From a checkpoint of a small transformer trained on Wikipedia.
Size: 12 layers, width 224, 4 heads of 64, MLP 576 SwiGLU, vocabulary 1024, 7.86M parameters.
Architecture: RMSNorm before each block, rotary positions, no biases in attention or MLP, untied embeddings.
Training: a variant of Adam for these matrices, 332M tokens, 10123 steps.
Each number is 128 + 32 x the weight over the matrix's rms, rounded and kept within 0 to 255. Layers, rows and columns count from 0. Numbers have three digits each.

# layer 9 MLP gate, 576x224, rms 0.0432, rows 121-202, columns 56-111
121105107173165150130035124086116049117118119112128109069073116117190140199191151174090122089101095099149174135191129125110169138108074137101121116137139105132114137150
111162150164163126092096092102144131101121150119151067110103158129180157101116117092099054146150079173121145049171156146077164072114156109107111081046140134105117127078
168125093108135113135148095105127132081130110151132116157098171094158177167123158108132117103133111090137110073085079133130085083150077132089128105138129180105109109113
166112155097080126151103098173217174059087124131067186186154081133098104125073119106092130135115139141107128094079092098130133154134131105127082143171142154149149172110
116134138109187152158114093150158141125085105127120123137122141135163140173109123144067129111087171098110162071141094115118081143099161156146145131091134141161157113134
090161121119021143151111125114089075096117134145086098114117119134095107154120120055083193124077119096165178134107147108063118137171119119146128092114139087102133159131
167163109156059139110087164101141096126153158093121162088161110157121101081133140149125109158151158137155086128116135124149149126137110115148114093147156086174083080084
073152147134102136147149128075189168095085115149104126129054116154116150111177101118106103164150092086151213079138122144136158075146095184050073162074096159126099122116
128149117077111069170154123152148167094159151142113120108134139102127166127123155161074094155148166114128156080163140105160104108205121181166130113136157123151071124153
110107139096149145155072130153141192117169102134108175148144075151162109134145118129093113127165081036129120106132107153124067172119127098233136128161100124169104129126
120148130118088102105108115099094132137109123139087169138086189136167191086110109096141032145122123079156150197101126104125130085187098066115166123122107084112123109103
142115152140131089142076149143113112135157089117114181123126045105144118112151133080092102155131192157159176119164146105120122123162099143190099140144140105187112103075
137133171084166156140079183122129105131089095139119089170149122088144152159166161156097097141109128100134160110113147065080088105096117128126107139129156135157126076147
141142120110126171177097056090140119103112126072113132155191089133081124096103101170136217132143129109191146151124090119123115143090134115176130141119107151111117110110
135087100111147161167105143134132183092130099148097130148109101171126176078172149107109132139170116232063152073107113180142140108099152169097176124117106118109149123062
106171148153148114138109128167136131139049112099114123128140141087125147115110084113105107177057121127176151130117159099106093114087123114160144150145165122133102144098
143104136151196092164156120137083133100179129097097119105106141165122107143116114126074132168111151152097150136158130055136138174161122099135128143149140125104110136068
094133109179184148180092142134096146145142152107108068039054155178136114152155076151124140152097135131124136162131121135167124108083057104087091137070136145150131157084
142107148119123117120123197116173086164126061101104141170149133180110142163107126113115142123116098180127181085101167123116112086114120113150103186070152184125056065057
042154091121161154078087164100136153141152088201079149088111140131094108106072142139171127136104081188108147165108137057154113100182048150065123128160182136120104158104
182148148107109143114133097138134155109102146087098168169112107091140133118131103112111126112126140189133179077088100151123104115058135142121097137168146149106105157073
140172182140094127121106164129129100120128117098076174128158169102172142184140123087128110134104160119105172075081077090112111139138126168154160143125104155156094182111
118155123119084168140094134155066186091164199157048096115098195090175073142122126075154113148099140173161154126119118145058186126072106184123083131142080113113082182135
123201154098111106096120140104107172113122202100126168193112103111174089166101113154136140106128094105103105128085105127138088124174144148094134160203082191130096171172
127143092123146184122125086118138077157129080034105143083131160088174161090176158139097108090109100160174180122103083140166128083164109122101116149094174164180115158127
080125129154134115100087134105099132123149132105111107117208058212106121160118160156103165136080127160110113112154172103096090113120162126148130109113136082133128148164
125212107178087098136144136194057136068194104113085085040149077107086147161151149100113079123092107111146148151149107091116134133146058157085093122116116242161121122162
145114098164160103134089127147160173128098144157132199146074146154151141130150117159100105105107151177173116100115223092110127111110124179085102153137110181119175174155
123173079142134147090154101128113112164112136143051147140100160076115193178166094130098147197076132137158113146084133167118103105166113113105125086168149144103119115070
145144151146189208163112130142127142135134171156110086099138174091114194122152161198134113115131096148177075113075188156122065155127112150154154110139109112150146123126
078159123146102147196153090107088146111123104133093092160128128145125143168149135126121104172120112114117207144098142107135109108125142136129132164040174178088135154127
088198104088173132089088128122184090125137133113103108130088177144088142141155113170117149091152086143149153066143076179146097099164089192123080136085144149083060161158
143150100145112100098143069128065151088131187106079140106166163144120129169128114119151077139098107109105154121140131094131131134168151128166193172142138097158169141127
152131102141169163109083118109075198138105142113122068103161118067119056134117173160146093120109164156138149087128128106128153134126211093165156096125049120121165109182
147121097121176118101127115043087190176156095109135136126110124144166084130114108111095129134103152165143170156142119092120116097146140132160071137114115119074179180134
146100195131108105098135051104171094093150143104137169148041124127109188149178154134117180151139168124122163120157122135081102134098109147106091162117168101088109099152
152151101111123150079088126121155117172218163128108179127122160157043127092146163105121146108136147170116110091090086108133182120155134192134123133126132105140122066171
111102092101074060065121101095090123080122073187108143083155088111168059084131157189099086133096159128119165064171110126055113155142112141129123132144134137095066115104
068160093135131113088191103153098114125118177124108117109100172135123150133145130110108134155127065150123112141207084126134092094093167110118068125109097132093140128169
068083165162059128102099104115110188155164129129119121143102112143134091146093174134095115111125076110200132113139098131083150125100116138069102149125143096156141085139
128158145127070139088098192142132132107143135075117113134143088129164187150123125066083121187161114144152185125119125090148129085139130143117101154112132108177109205140
047145128153127114132133156154115013155121106093078091136141088154122118083086105148125124092136140122117121129105149127084143141206122202101145103172131153141132166097
088156164102107155119106128112110189111155153116111099182117118128113103125139089149102106152092106056137158110141103064123065124099155129121127153148085114110154117118
125128149131111152158077101131154157092158148169099165157109152085099149122167068088118130144111164109150166165138138122173139116086128137166096159144089117170128080062
135149139121080142123046100182148134149118138150100153162138094078101099208086091135128095111156114162122087141081130107086119098083138194094128105159091186117122115127
086142094114162116179144111142105188127136153121152132096158201149076086144101107176182109096112130150122150165100173163138136115083132104165124117115132153106115116121
105083118137126146090089139110097144132151134141116155099107071115156149159114124091116081114109187112117139099134145106103111094124090139092135112149137143153083176136
123121116158192129134113160186111107092127138157092120191143139084108097111145120192076129127096150120127148105121119157135105141125177188171156175130103125077162170158
112120163113128161108078184144115151134162118148082152087096153096161143084132147129141164099080148153089098087116119068095114106155114110174112090136107121143072165192
147127106122129128098128158184128122120043044128091065109153067101179171129231093160130146171130111121138171128099154117119103112143157097120098111124115145140174072109
161121113165119125146125141123127133094106168107126157135138115123099136156163130148086133182112202132099139104153080129124122100131158169166142158110132099102108220117
132135128068098135191099075136136098113155129104119050126101121089096137105129084152111087094120141145124140087114160172165069107129072123090194090067190200146159171099
137150115102143146144108112159162179131076081145121167096178073165117095063160122126170092161082131158121133079128114137197090138136165141080130130146111152137093122124
098094192177157117122105122138148136067101131141122080136110092098075087125172143076122108153093172141129126116128167128044121153131155157166172150146124138154081149172
051156122150053113119104113163043072149137176037092105107063160106111177076103159106110115119128119135141132173156148106151108067106044119100136139117163173112127119086
080133099145147089148108171097127096179156066184101172128187091104132119114169138128072147153146073075128178094136120106152170076129161126140061122056149143125135177128
127091136138083154125114108134164024127087145159127157125113175135120120136122144115118118132093127156100151161155091147150158100166132097196099117084130109125162116167
075138106146096069059100127135145127139095153132094116114170123127098083108114108066076081125053137138145168127166055131129110190127080164114078097148085134183132123119
098133101102126173115111173098161153105129137105111181199112099141110096164144142152140137095202071132071160124081123122117092169164148139119107102126052127151122072181
116161086135136134153110168084187088100136113128102077107095100061155082166112151131183051108114122161128106144099037129106039130112077164098125078117092186170071141166
128109129112078125126070173118154105110135115182109148123152199097117116205109107108122084138154132203128150124115110114118104045107112129147100120172144129152103182176
127141115125105134092120142075167153169123084158079094093119145135147094125110209142119159157141158138137120115078096134135171113106132146154098099109149127095156167150
135154119154155133170113132151152144169180086175104140117141166139085165149090129169104105129186142105133157117120134136159157112146109067136053178163074140094138196070
122075132153149102103085125138124107139107153084107126128150238112084113185150098149144150102133107100092054124086177156107085103122097113144121143120099121079153117114
127142087097168107060138154121091076055127185114120117158135081088135079194085087170083152123140143074120125165159150186157152148164123169153134161121133096116089148208
120199119132139138159100149155162111114088155105111143116112120159171142114131128205061161126114143110156120175085151113103090103130172132155096136107100127112177148089
157090110145138137129073144120107169085150130107108084124167071115075113092089160126135105161156076139138155116154174146129126169136123145055129118194104159164129123189
110173114198159105141119135173153161165125100152061105113130145112091131145088104154095104121091086107165191148128083100116147088143107182201148151151099097148157200149
109136164115183115095147132046142155105118081205105171116146162075171143101165112131150102169156133097055197079187162141100128119089149099101120091072129161178109145099
146165145165106091093113103070108073130116127106098120143095152134067091149141119152087131136142129182153106146141104086093114102154089144118098174076097070163071094144
099034138203101118160085167112122114178143143082083158129177200122144108134109120092089064122197135097128099072166128147150095076137107095086148091082098142110128173155
094128123084102136122196106154161098120185179100079176132133128101190150131141143163057108080141110113166123149168145127110139183109187121096160128129172147137102148120
122109119145110137143106119156121194089100107137077168093099097206129173129138144121168115155122074150134100152121148125131114089169145152120085153107185060080069134158
162113196151107157144112198083102098114103092104092192176133094147143148042111151131115078089142113091111111120098112099104142081162121108121137133121109105200187208109
104139129177138110149124151173098166145134153168110122085111141104130128084172138143142136117133126128127135121108171146144111120150157162150084154154158116166061123158
137133097161116142122123153167177067074118104116095143196175119135094115084119104146137210103139125125132117119115114076206153139163139127161144073190135110162124131147
188091154187130173086124131115143178092095130106109082164090134076115088123116116100101085179109094149098096087183110107141152126142132089123178136119144147201167128088
090148096119125125155137164110103127140095099134099138103070091133164158070131119093164185144107166177172177094129114128106053107140100149095147070129122158110079107104
118136084148127116072094089125128158116153116157081107111107158051157170165172089126125174145119142120147157125118108105094070095147148071089132159169116116128116190118
180128097140124156092111130089173103137155145131116162166194171093156108190106169108118081119156174208161075134166095115169113135090090142083171134112128150107102082108
095149107146109128144140135064131132120056078147102073101145092139118110126165069195128125152184103094127085147139096105055125094143148127136117141108170080194101143065
078164146115126105114164104161084111096164177166087108105078156141076096178156128125128154166141147144142203149138152097140123095141189124113139170155112081144076173048
# layer 9 MLP up, 576x224, rms 0.0436, rows 121-201, columns 56-111
158131089113174126094090110139150162115109121176121171132102150143111147094071118192086030114108139162075139121105173155057123119159160098194089092156110145069139167132
160168131133083139148116093073083119114117151160087113126131107139170086084031146188117125100113155109078142151115151157078080165142104126135155140202133171085084185127
172156153086118109140208170109108114154101099105108152120133134094138188118076105107167111108154122162126163188126073142106162100126152127111144118143110136151158193118
094150106127132166147151111118153098120071119196116129157152102114187122109124070060186188179096155143116147142134167127133094109125167179111134138117135139104124118161
137092094104157143121077172086170120130105054082144145180181139169196128104177131136116106139116159137163181137159149128144178106149126114133088121077111058162133091073
117146177179116139103125141096151113116136044132125142163073110151133126122144059123136120126082163179123119149120095096110110172149100064078144149139108158186108031124
112153101147121067174146173140126079110164097101122148111172134130171114132104114124111200090194147076123103116113085097119145155111103162103094182146121082114117154124
144152160183096149162157168162124080155175112110158101138078135106110141077154144070187194149142174125184123171098151125124106100174164110100205162109164108160119088114
126160126152193161147127105102133154097130154153162170111133143149067132134136162086144113078098095137141061104154123110104075125115200075088140180094169136154157101154
178120096144144098125152080103172061181048065131140109119146081223141097130158112182079151168174135117102111116093088142053091135146103082117129202116126103075163099028
085162127192146130070109131157077136112185137123117107090108156123156117121116112164129126103160107164118120087160151103089141081129063150135083115069132100111148092102
112105180114167131145103129134104131142112131105118114152094114080140083190168147124103131073124162141015163163109145108157142121136125148119148115130103122154164137147
084154175101098087074106082082178127132125135121122099080101098149041160107073078105131143141144131111158136093094138168177122135113121135152142108131178093054188144134
140072138099103113138105171131138074088148161140130118104145130093149134123121123130135104114127141153080153113077072128084111162119091218096166123105097158084138111116
143131065118149124152114091089118127075134107178102100122146140126152116091140079122068133101033124116164146133115111088106084090166134094079177067190108121085137137125
168102085145071138133111150134105138138154167111127168157188078140096170165157115118097114125146091072207137178134137174137084088149139139121153106114151094149168175142
084119117121154097140180134107115145149169166126107117094134144158136133101157100165107109156152191115116142117152126127147089177174119115076106077067112151103198116124
141057152185107124104107199101128106141110148110161169143114187119061132117172102111133084152157156105180136134090112130103155130151155172084125076122081090083137137095
137142106102174128080145157123123149125104131131137135110144109135162138159124147080138102143095145095110123162094224163074144208154156136098168167082140130169163133145
112173106148141121136090108086100142213107098141125187131023173176078112122139115115150171161153166082107136127123106066131116101132147156072098153126192111123165189085
109064122164123110125194132206136119098133156146123160109144142126118098061101174106078148120107138157116104077103137134074071165139137052169154179096093117100197151163
117136102153228099151130120141107126147125157138100113106112117172156150154129144152061128058138152102184155195124147128093052137180178165077125146189142099116144144141
141120137141119108142091106095094133138138130143115125142130136141119151124131130083126064125113103154152114103135120184113133131132100064121122110094141117135083121114
086116129150106158073128093047175169107145137121114126120113113129152122085140146140163096162129129138104107061086133079103113092149102150159082138129100102129150123046
188163162128125074123137131156164051108098074105128216135115116134111131134165157127126106159201100190118117103115109183101134129144121135152164133154135089137113107126
078154109103106156091192187132127129108118108166106150151106089108100132134151166158123105163119116118090107173105148138114196171167123170130146079104159127110123132051
113087121129132137181095106108151167107114123101159144101183120148167138079154154085107084116081143081114213092121096080170141108157073144154118130068079074123143149214
141080121146161131111112171145103102132116076108159122190119136197123084122089104093149128126169144133106138127178110151167149087132143106138108146111150123121122164128
111096135139138146141113057217134124125100101168142117067196044151088067135099119157100130099134163086195151175076154166121117149077141111114170153151141183105142116098
147147136137134107117092127062113136158130083115140177199148160176126129120140091123136118111108058150125167135103156161128070147178102167184144102047156112145125135152
133088144129082080172129092141050126080111148152138137121164111163146056147150068143102086137117119109148142130084143160093133157110120110078083115145161182065144196155
116151131108128109110097137134096093157133105120145198137159230114125153163169084159127167102162119145099157105141083145112112084176065216151152071165112080159113174197
137139061127072105157083120138155114172027105120162137088108101122122095094111074152117146160142109109145133115129116155184153117092135129092161146107109161172107155120
142104140145101109115111092108089142155117092084131145125100073115150023160087077098110090187091118121139076164121133100142133117165200079155141088133090169133152144158
131119128129148160129098126165127136131150161156133167154111084085126079113143186174173156112147090111099119080119137143114086155118057130144121151220133074135150171083
121123135092116124189131109139104135104083166100138153132133137053146126089145169106188132082142091080078123094071128114129167114128121154153097156044051128178151083103
075140149120125106143161108063120120191093055159101129123139169056098145169155128086117141157129156126096123143144190173163142161097100119152154130098150128061090147093
078130143121140092123159152136122146146152141107161118178119138127140181113156116146218092083173119099113150163114158143075176140170153161156117153107116138154171117111
178112173193162158128119104070154153158105176103136102158098169129176123122114146149131175171150149138154138150130133106105115146158110121105160192113135134088124089180
099103136096042122123125097162133084096132167075110135120088106152184170094135142120075176171103115104129159188101158162122135106103174179114105130165139062119094129082
126094187075151159160123132041121112145075062132132115109113172106128126114129089172118093108107149135140129108166159213105140150114040099159097171146114117158124117097
182125120166129129147140123147165131119079077111111120150103108132108149126125075107144045173093135114185146121124055097151140107160119068093115070196127144184082106150
132172063165138066092089170137134104083160178049140058103106160053125137133114142126169124114157138085143130170083029125135133140132212123146119126195080137118124167105
092120132135145130149086154152148088131145176143147070130130159145062134145079088104115118087113144110122127160143105111149168157163165120110120099175111106032155177152
136127141164129106144080086063123127198168113069147172133164097102119129155114159101149137143147145159173071184130125077113116113131158152105125087085077077156115104160
105116124175085179082146147138153080152115102121174091106144118109172131136100131169112174135157107095134122113108130149131154101134157113172108071151108129155133117147
102169165120131126120102164129115075112148182138086090076116142124117142102151148191142152115174075081210119129144151207075129148090096170175120089086083144098097143205
116102127148120161110103155126213111056107093134139120104078074065120152122171083091079130101137128145144120083113162105166136127155146126068098145118148091066182147115
142096103176155126106136168161040102169040071095117145086144111113141093149164159152073110220201128129147108179184073127184066108147143128174153129125136131109152126116
165113128090158141074144140124083135078142087199110147116160153106102096174135209170118093134129132173099147099154158121127155157114114124129138133128165151124111134177
095110137138114162160150105148144096105166184126085117099115152167170161170073193150086094174119168162118133140127129175137159070095144086091150166153183116120099121147
164115125172177100105145166073120117182102179135164110116149109142095133142077093081135148120071094133140094087114063081135114126125137148133108117138134119078119148134
183083157191108150125132164174087160057080189139133136126125148094122086101163091165108173142144124124075116130118165203160128120063086117143129138130128205109128161082
096124092106122129194089139157109128118097130125101166100121157199107114121151204164132127107097131125114168104107173197115137054060124147094093115163083152125112130137
104146083106166144033131141131173169139112120133155147121133157149137112083166135104142178135087153181113118110162070157164119077120115089092142206115068081135133125131
090175172132104160178120107137088163100127113146133164113149146133128142123172117084126094139164088174152158048181149079148170163105077152109193150090093132107119131172
123158095140159129132120120081090117103105132117145184124112132121132100146082122205154133166065122136130128100158199165080152160151108131153143145126123149105160128085
149146154134163186088080101192126183111124074103125110103149148106129128111104154137108123092092162127113221114136080062122133136114175155083153150114103128209146131149
105118146132164173128131104132161102085141103106159067119038134164138120119175133133078118115098120130161093108143149165178089149136087135185172174126160118121184110137
076125166175089148100121111123178140116127143119112188163131089082131138141118162111095148103106141127133147103056104221080196095141156148128090135130135128081140138097
139134108111149164153115107158061183149149156107121125104115069142172098061146059146152083168068090113170082121179163131213134124112165127152117147103116146129119142112
188108103115139156144141166128172125091145182089127139141162130162138106143118164089104103054172123137086129145157196119167118163148115158084080147147140138150090120128
118096184093202098102104096088117079020157158097107138171119139089148131065153143109104141111077168136128139160153088124173150095142073120124152121119155140109124135163
094140171107150125147198097121117084121171123081131159132091175126129165144086137144149122125051122098120102181152158157132151177156090100128181152177145168104117149168
134082170096114106127144142101138121102193091093154176166145172054147158143156172170081103124139181178143115131156121109114070155171160144137169074199096194182120186131
151155159162119120162167104127139102094180124057112145112168101136103105152097140119168111116134177092076148144101103079141159110123159121135077149124157144095165076179
121091126199108115142121064170127119136179133152160103115050150165163137075111128089134195156187082136143117115168112141146158151160098133105142134143198120157209098137
157066137095134182166148097178150100119153133130154153074124076156144137108116098112179147077120086184037086139158105098126058181137177123200134085113143131085108100194
126075122139129077152124139132187112145115123076129117135193134186169141100108134121128154114116160170119107183092139155095160112108183098135120148115150170095078074187
078103192132153122102121144129161087174157123133147122152171185124122123158127181154124167096141148086146115145178145097090140168145126088150160115142154061122127111155
122176165112114128142094165190129109129119107067152148114116103153153187101146124127174090169129101093105129090150099109165099100127178132139191154102131121142149167132
123106081148150219176140165145084096175154164166125130114181197129143106179123144093092124172190107143099142116125121089135124079114114132088125118083131123119133189106
142049060130133103139143167129094116159208128181095151092168092133077121167085163147152110088134084152100100068059133202109096095105115101083142130136086075136157145131
145178132163136180146095136124089093155157069118116059059185093112098117085149089092113112097111146186200080140105097108086138108156147088118124140123114075138114138154
148166148064161120121075168180199112093121168053119132111099138132095163122114139144139140083127128133159086161168109152167138095140117141181101138172109084114157113112
142156106144114133122115131134147115190166191130156164191106078140145127116113101083155111176175084107099152140098083134118086210159178127125139139101186091150120171185
111141097093207193199114131092133094168150149133102141095123052106176120150125090178137140129088133126137125100127171112123120099146208100096109096147133110163111113136
109194130103115136102165140106087054166153150144106182143097137149091121096168077169145169095171099120175159124097085174072154195128117170078158181147113145137189087170
137107192154079078146136129131094098117094117107137135141136050094088107155117105119146095139084123160146116143126104083142088122130119107097148133113105098151107118132
165208107103125105080104114170082161168151145102117165070158131077133150135115148123131079097135100120145135177122134100085115150209190127160148110148096087153139136185
077085138154104136153161150093105109112162185098114130103220140163105109071114172139155167115063151103150142128183085128138145141113089166095170101163150100162191136116
# layer 9 MLP down (transposed), 576x224, rms 0.0426, rows 121-201, columns 56-111
087142101110070120159101115084103093100142096189180130120117134071121085149109106120157108186116136074147138119135112143119113090136096131149118129106124115157113123156
118114115084135120110109166076123074062083124114255111150084123085195139148144079091126142126133099103139151140140127087167121126164116090183100147150162217145162122156
112124100155132145105140108154166123162089123087145144090099157110168173090152120116148158106159101125159112152105150188158110121157125135177116088114093193151153073155
129178122145150150131110164145109080178119103094125087141108114133111149139119066105211143149108176157090129134176091167097118157170114060124164114087151108112142154123
130112104134100134136128165179176151128127187131048133136141134114109055094119146104135135138190149100152097102160138166145112145150135186086185130120090132153166090091
115144149162159154139121125058147159124088122138116086148085104052149101146122085089122154101094130088138148154163152157118148168179095121151141100088132129127111073124
145120163116158143107148111150144170178135105089000162091149138070111104111138095156125152119176146157183142161110159159094083129096106109108092139146155126108094155132
094141098122182072111158179182105115107185116088032119020148103071171141124161110114169094121117085145157117170117112177098112127116136122154139143113185172152128174130
150140179140150167145091123099115092155100104150067131133121140107173190121082109094141109172141108138145137080128079114034111158147128155097080113146134151085097163092
108136135123091106094120124144137150090146202088058171130148164139113123120098093140140132184150160111133190166190188194037141116133080122138128090132085162130124151135
125113148135160103117134159169143104137127090142050115147094140124062120094103160087096099146122086129151139164174133102133240105110083173079111106094128166130110083160
126166086126137128127085148190144144131084168126195115177138132128130154121118155106176135165154194130173108108122140093138103099102140089091162158128164090104127137142
078103118128147130107143094105159175116034182147101147148157114143078137124114199115155090151180134152143172115123150172116124133112102162110089153163046129145143208115
109160104144131136106110153094158175144114112124000120101100135084195089122136121122082134131103116165112115122111113152152159098182106130169158109115156108143172102122
097103139152121111134135158124201159078100045171150104112155113167160174113127117136103117116163117122141128104145097101132129137126168090097088197188122138091175114069
126086173141168097192110102163009136131109069147105115086167102096126195136072132181099134084100171068098123144155153109159150113129132114151105147140158156076160070128
121163126139114182121108124127165099129112090103255139150137088165101134140147123082160096123127115151141130089116164130104153091106095130092129124146092149147095133096
142116131111155152154135117130174121169083118118063140144150172120255132196123128208133123104128136079125157140124094175143115123128109118109110137114194105102110129148
108125113125167092114079120101095086115122137108082160162122150139190092113121184065087139126139116136123171093160092124111102091112094178180150178107111144132151098146
153124130159154151144102096086186152155121103165255128125099134143120092065129097108123170088132105125123138164176120084107112120136092085109085130137103163090163102115
123110156118092074157137083122088112147104160101184129118149130097179154110155106178112084085181171140079151169138126130144115156171144124098109125100125085085138117146
108093167110109177111170119079106127131128123109202105113176097161080131145145121110162146126123097132116188111079174139212110128105159145141121125156141108107099156104
121109137147145106062099105101128089114127108123111162106094121136122123095163198108119151138174155107150156057127095108109158178144179168130105071128090155156091099123
094133086089098053191172152156096153078050104123146113144192155142128092145142100129092201108140075096135088125131118129114138167110151129191154163146132150137052136157
150142156114133079100138129150087075098084077170135152114124154068166131172102169132086167122091064128175111096072112127054107068200144143170156066134124152119138134114
169086146130107140093140118135159112143104133170129124124165103166103095087097098119111190097095151128114134124172164120158119177096168129087151205141143157075143091113
155091134125149148145100116159084153152094128127136056102150141076109136061096130182170062111125115105067107118058152113066135168217090183152180132129158140145107181081
108133103116153150095145151123146162135131171134107144134115160088168143106151091142074128039114107101124094169082119154075101152195148158156144162126177131163114154103
135118165140086134151148177153123144069139084130030106111155069139182099141162104197159088177144146145093091157180168119187137140072098158199115105121105084131139113184
094116148122120164116096114101165162159140087120249128136152116118175122092136164094166136154154146122160124145129130178167148129099190122156119102139119120164150143123
082114123129059156197180142160138080140092109109141131140121142124107154170129162154167145072168143100151113126128145099108144102141137113146060172091163133122102119144
108114144143186072116118167127167064130122163167168135158105114100163126106155152112146113130100193067123092143093117060192196126026198125108090138181153106081138111117
177113129102094145103100189155089140194067182136148119143154131133143138149155143123120122131177154106169160158121063152202113090110082096169117184168061124125119101126
120142125099123165089128082129118102074134159162203120086150128113155162109210174141142153161119184084177148118148082114153099103145172114133131130139164114107122123092
121112094134141103136148170147126126149086147160120133122140125143104145100145154123120096094133168144073107059141121154125173086131150138135104200108122142135142023137
108157126146098180152110163145087137164163128151091126164128192133177134165116087175105062153135165151145153148105126169116120142136109163118102129157179150158072135103
173125116141118139171174159165176149158086107192107102133092178113153164108206093162134108128170145078148125166165181067153099129105087068131122064152119144154157094099
118160095181122125133178129125121190162103210127104158073097174159089127141094141091114127094112153147141183130120138109122139105185133135119161102117141152192124142107
127092110160133131104115117168112173085110187111079160107144100111143206154183168160134123158144107167136131154117124156125112096085135090127119141111107083172051098129
111100095134090138086136097185079193110118118172094151163124117134059113116103121119163124103200138125179149143104134139124123139125124150121118103082159105139132128107
102107199144130122174143150106168123169145107074171081103104116118064107133122126199177219154122072143132128126145138135194136154098135081114153112106128111139149129173
084173055077189104165155122208091115099169130125072105133116107124138106124097149055115178178152095162148067062100173163096099080060099128100107160096142146082144161078
126169142139073156146163097143130166139156087107108165154131061130184131131117114146077102145050112075148108102083182132145090111135129095100110050169092160065104093174
083138165110132105086181114128108159128135144173072160133165091136080122103128125102100152112084119146115154129134168088127124045114138149101162099100129051151132117172
147130104110084120094113151098106086153144086099216133102163203140114145041129155149130141150160114057119101118141165110100092155164130163082164140155078093069173120175
134138083104111159129104090096115089174125116130039107144109144107175125143181118133105108139126110145155107096157116082101123129124127156114158123109170078114105145135
083102125182091162176086165189133147149086166109070139103142133129079164124157163147125116162081159127096163107138132153084095130140106111138168151142094100167079061130
150104127219063130094120110169186164117116149196128102129155104089159153132129140091119153171104154144122116090125134123116061133170141135120183117138148082098148173128
102123103202163165189121109110150084152154119122071126066135122094187136113123104121056111161159141116125120111140170142131110111104124095121144103178128136130108089127
118091104147213089103123102081172110144133134114186144096143136159146088115131088121156103161106132135151139128134053149126170104153137143160086127087153191074121103127
090144151129120105148152192115180138108142134135120121129123201113174155137144180142139172149158175138099124153135155116147117143070149149118113134170127144198095114127
087144071122067097097094134160139178148105146088087153128103113145128144079145167121131104146129079081166117084158133139125104166137164154133137121156082091083118140124
150108107177095091142121140141121143102142117169030101119142128084142129101081067160135128213142090176087137105153075130142092098131099187095125170181169067164168170158
107193131137196108124105140081108181121146141096057143167173069110049102170083077136134100095108136121103110183143138135157123157080076146078088147176084149104098140184
150131098053221152105166100129143114145107081083159146106100138118173185175084117131123140156071094185133111098173082140120153111152128098179164161075103134152139072065
137089180116102150127159172126144130157079120075156090146082177161085126113180163147059153147176152121168093084129180093091052136114042121163123171155072118089175165133
133199107071091086128061172110126137132100115089143102127080193149158121147128144111143104117165121126141149107099100101173116078096108164101091115094175115123172175127
088071076125135139138149136116128130114165138162187121062116108136164185144149140147138113181161075112129135156074172139121050127176049122077193062150097133134188112172
092099134062110053060133109109101094110136112107051154121158148118189139149147169093114166090131141106167153151175159062174144140083130107121119120137153084133105129158
123121068146114086140119146109113183151145132108014084109145111107149137128091092122082078102131146075155145149145157132063145149076109111156069125159112118196117157154
077079120095140124081087094058055090152113115128130116162141123133113151125110157174121109108077181172100149183098132074144130119165251173127172155060119083186158162131
119140068090140102112137180191153103135178148101093113160116111160212118116138188153113136091105122096141157081131128120161145049087149102150148130151091114156073089159
128125094104127119115121116092088093135158110189039149129160154174066101161123139074148093106166082094109101171062092105126151130119148122168137134089101108168118157155
132112160151092116135111122203160112135129088142134168182170089078155145106138114099164159109107085129116105149096113136095128077104128129105164169122157121120123124128
143138090179182150097099133135081103103159080156174058050089111137137108097112180106114107093127175151121129069111125143123113054125119073035150100090172120154154109092
088138105177149163077116122141128138144155192126202082095151188069158087151063110148131089137154155132159136141106190129119130133100129139180153096071134117151105056157
207124124143190133089106167150111093127172085092170124106125105116087080115079106078150132180112148096136116124120130124124090140143159116057185115135101102085134170124
138163105162100163137130080124105140112151104129052111147053180135105128106149139169099138115178051126140179145114096191158142140080133131141114129168104104099090113088
104150140107128160209116101197063083135142147147058129143166153083076096186103089081118151094143131112129111100139116125156052070138125151144095116146163096103061167113
127077062124152171169146186164146155107103150136255128110139063141169115089199112108125134111136123083107136096117131112158133158141188132122120117166131144128153075133
105136145084150121090169117160133092116110092142218151127191117086172154064199182159078146146129108140105103068166124172166146102107166099137172121166117105128181133119
126152177136115176094120134136146157222128162154119184137113102159168177074066119132182110109117106136126102091121164063122154139116098119122101149102066124121139140120
131160105114146103185155176147163103163155118146172168161116092096069149121128137088138128175118149138159121133076153109098152093133106146157141209174179157137169032123
086145099154138123119149110136100141100114132148134095065139182086151126106144159130082147151126172019088101148147171126166160152114132136144139172125160161147185134125
126145152166138108158129145104128089131115143133147114150089161169063180117087136109110155132150149132128118056084144123151139144111146081163124121107109131105087118164
116094123107154103210128140127083144159140125135144136174103158143137144184117094117174193080130181158145071148124182095130127101066188133096121171138097110105109110087
162122141156095146140137126118078095112154097161073154116093114056159076094164084096133198131138138172164124199084093075130151112093125151069110085121147127111117188131
151150148129097077119048142090125193100125111136122126160143131108111099177102099101134133145136129164103073139130151107154198089113180169097073168125168085162121126121
127144083145117198121166144111175140141168142163142139077114099120114181170075167230111116117122122161132098100123106096077107122146115174135162200097146137100126133176
167195134159165113148206159093185133153112131108202171151119129091086102149169125188103106164080123165153108123087166097092142136136174110081112192131081111162088069075
149088127175137147157102174121089114181171116149075108144098118153107129122101169118101113112117126165053217163141136139107180105178112123146119179120114087161144159153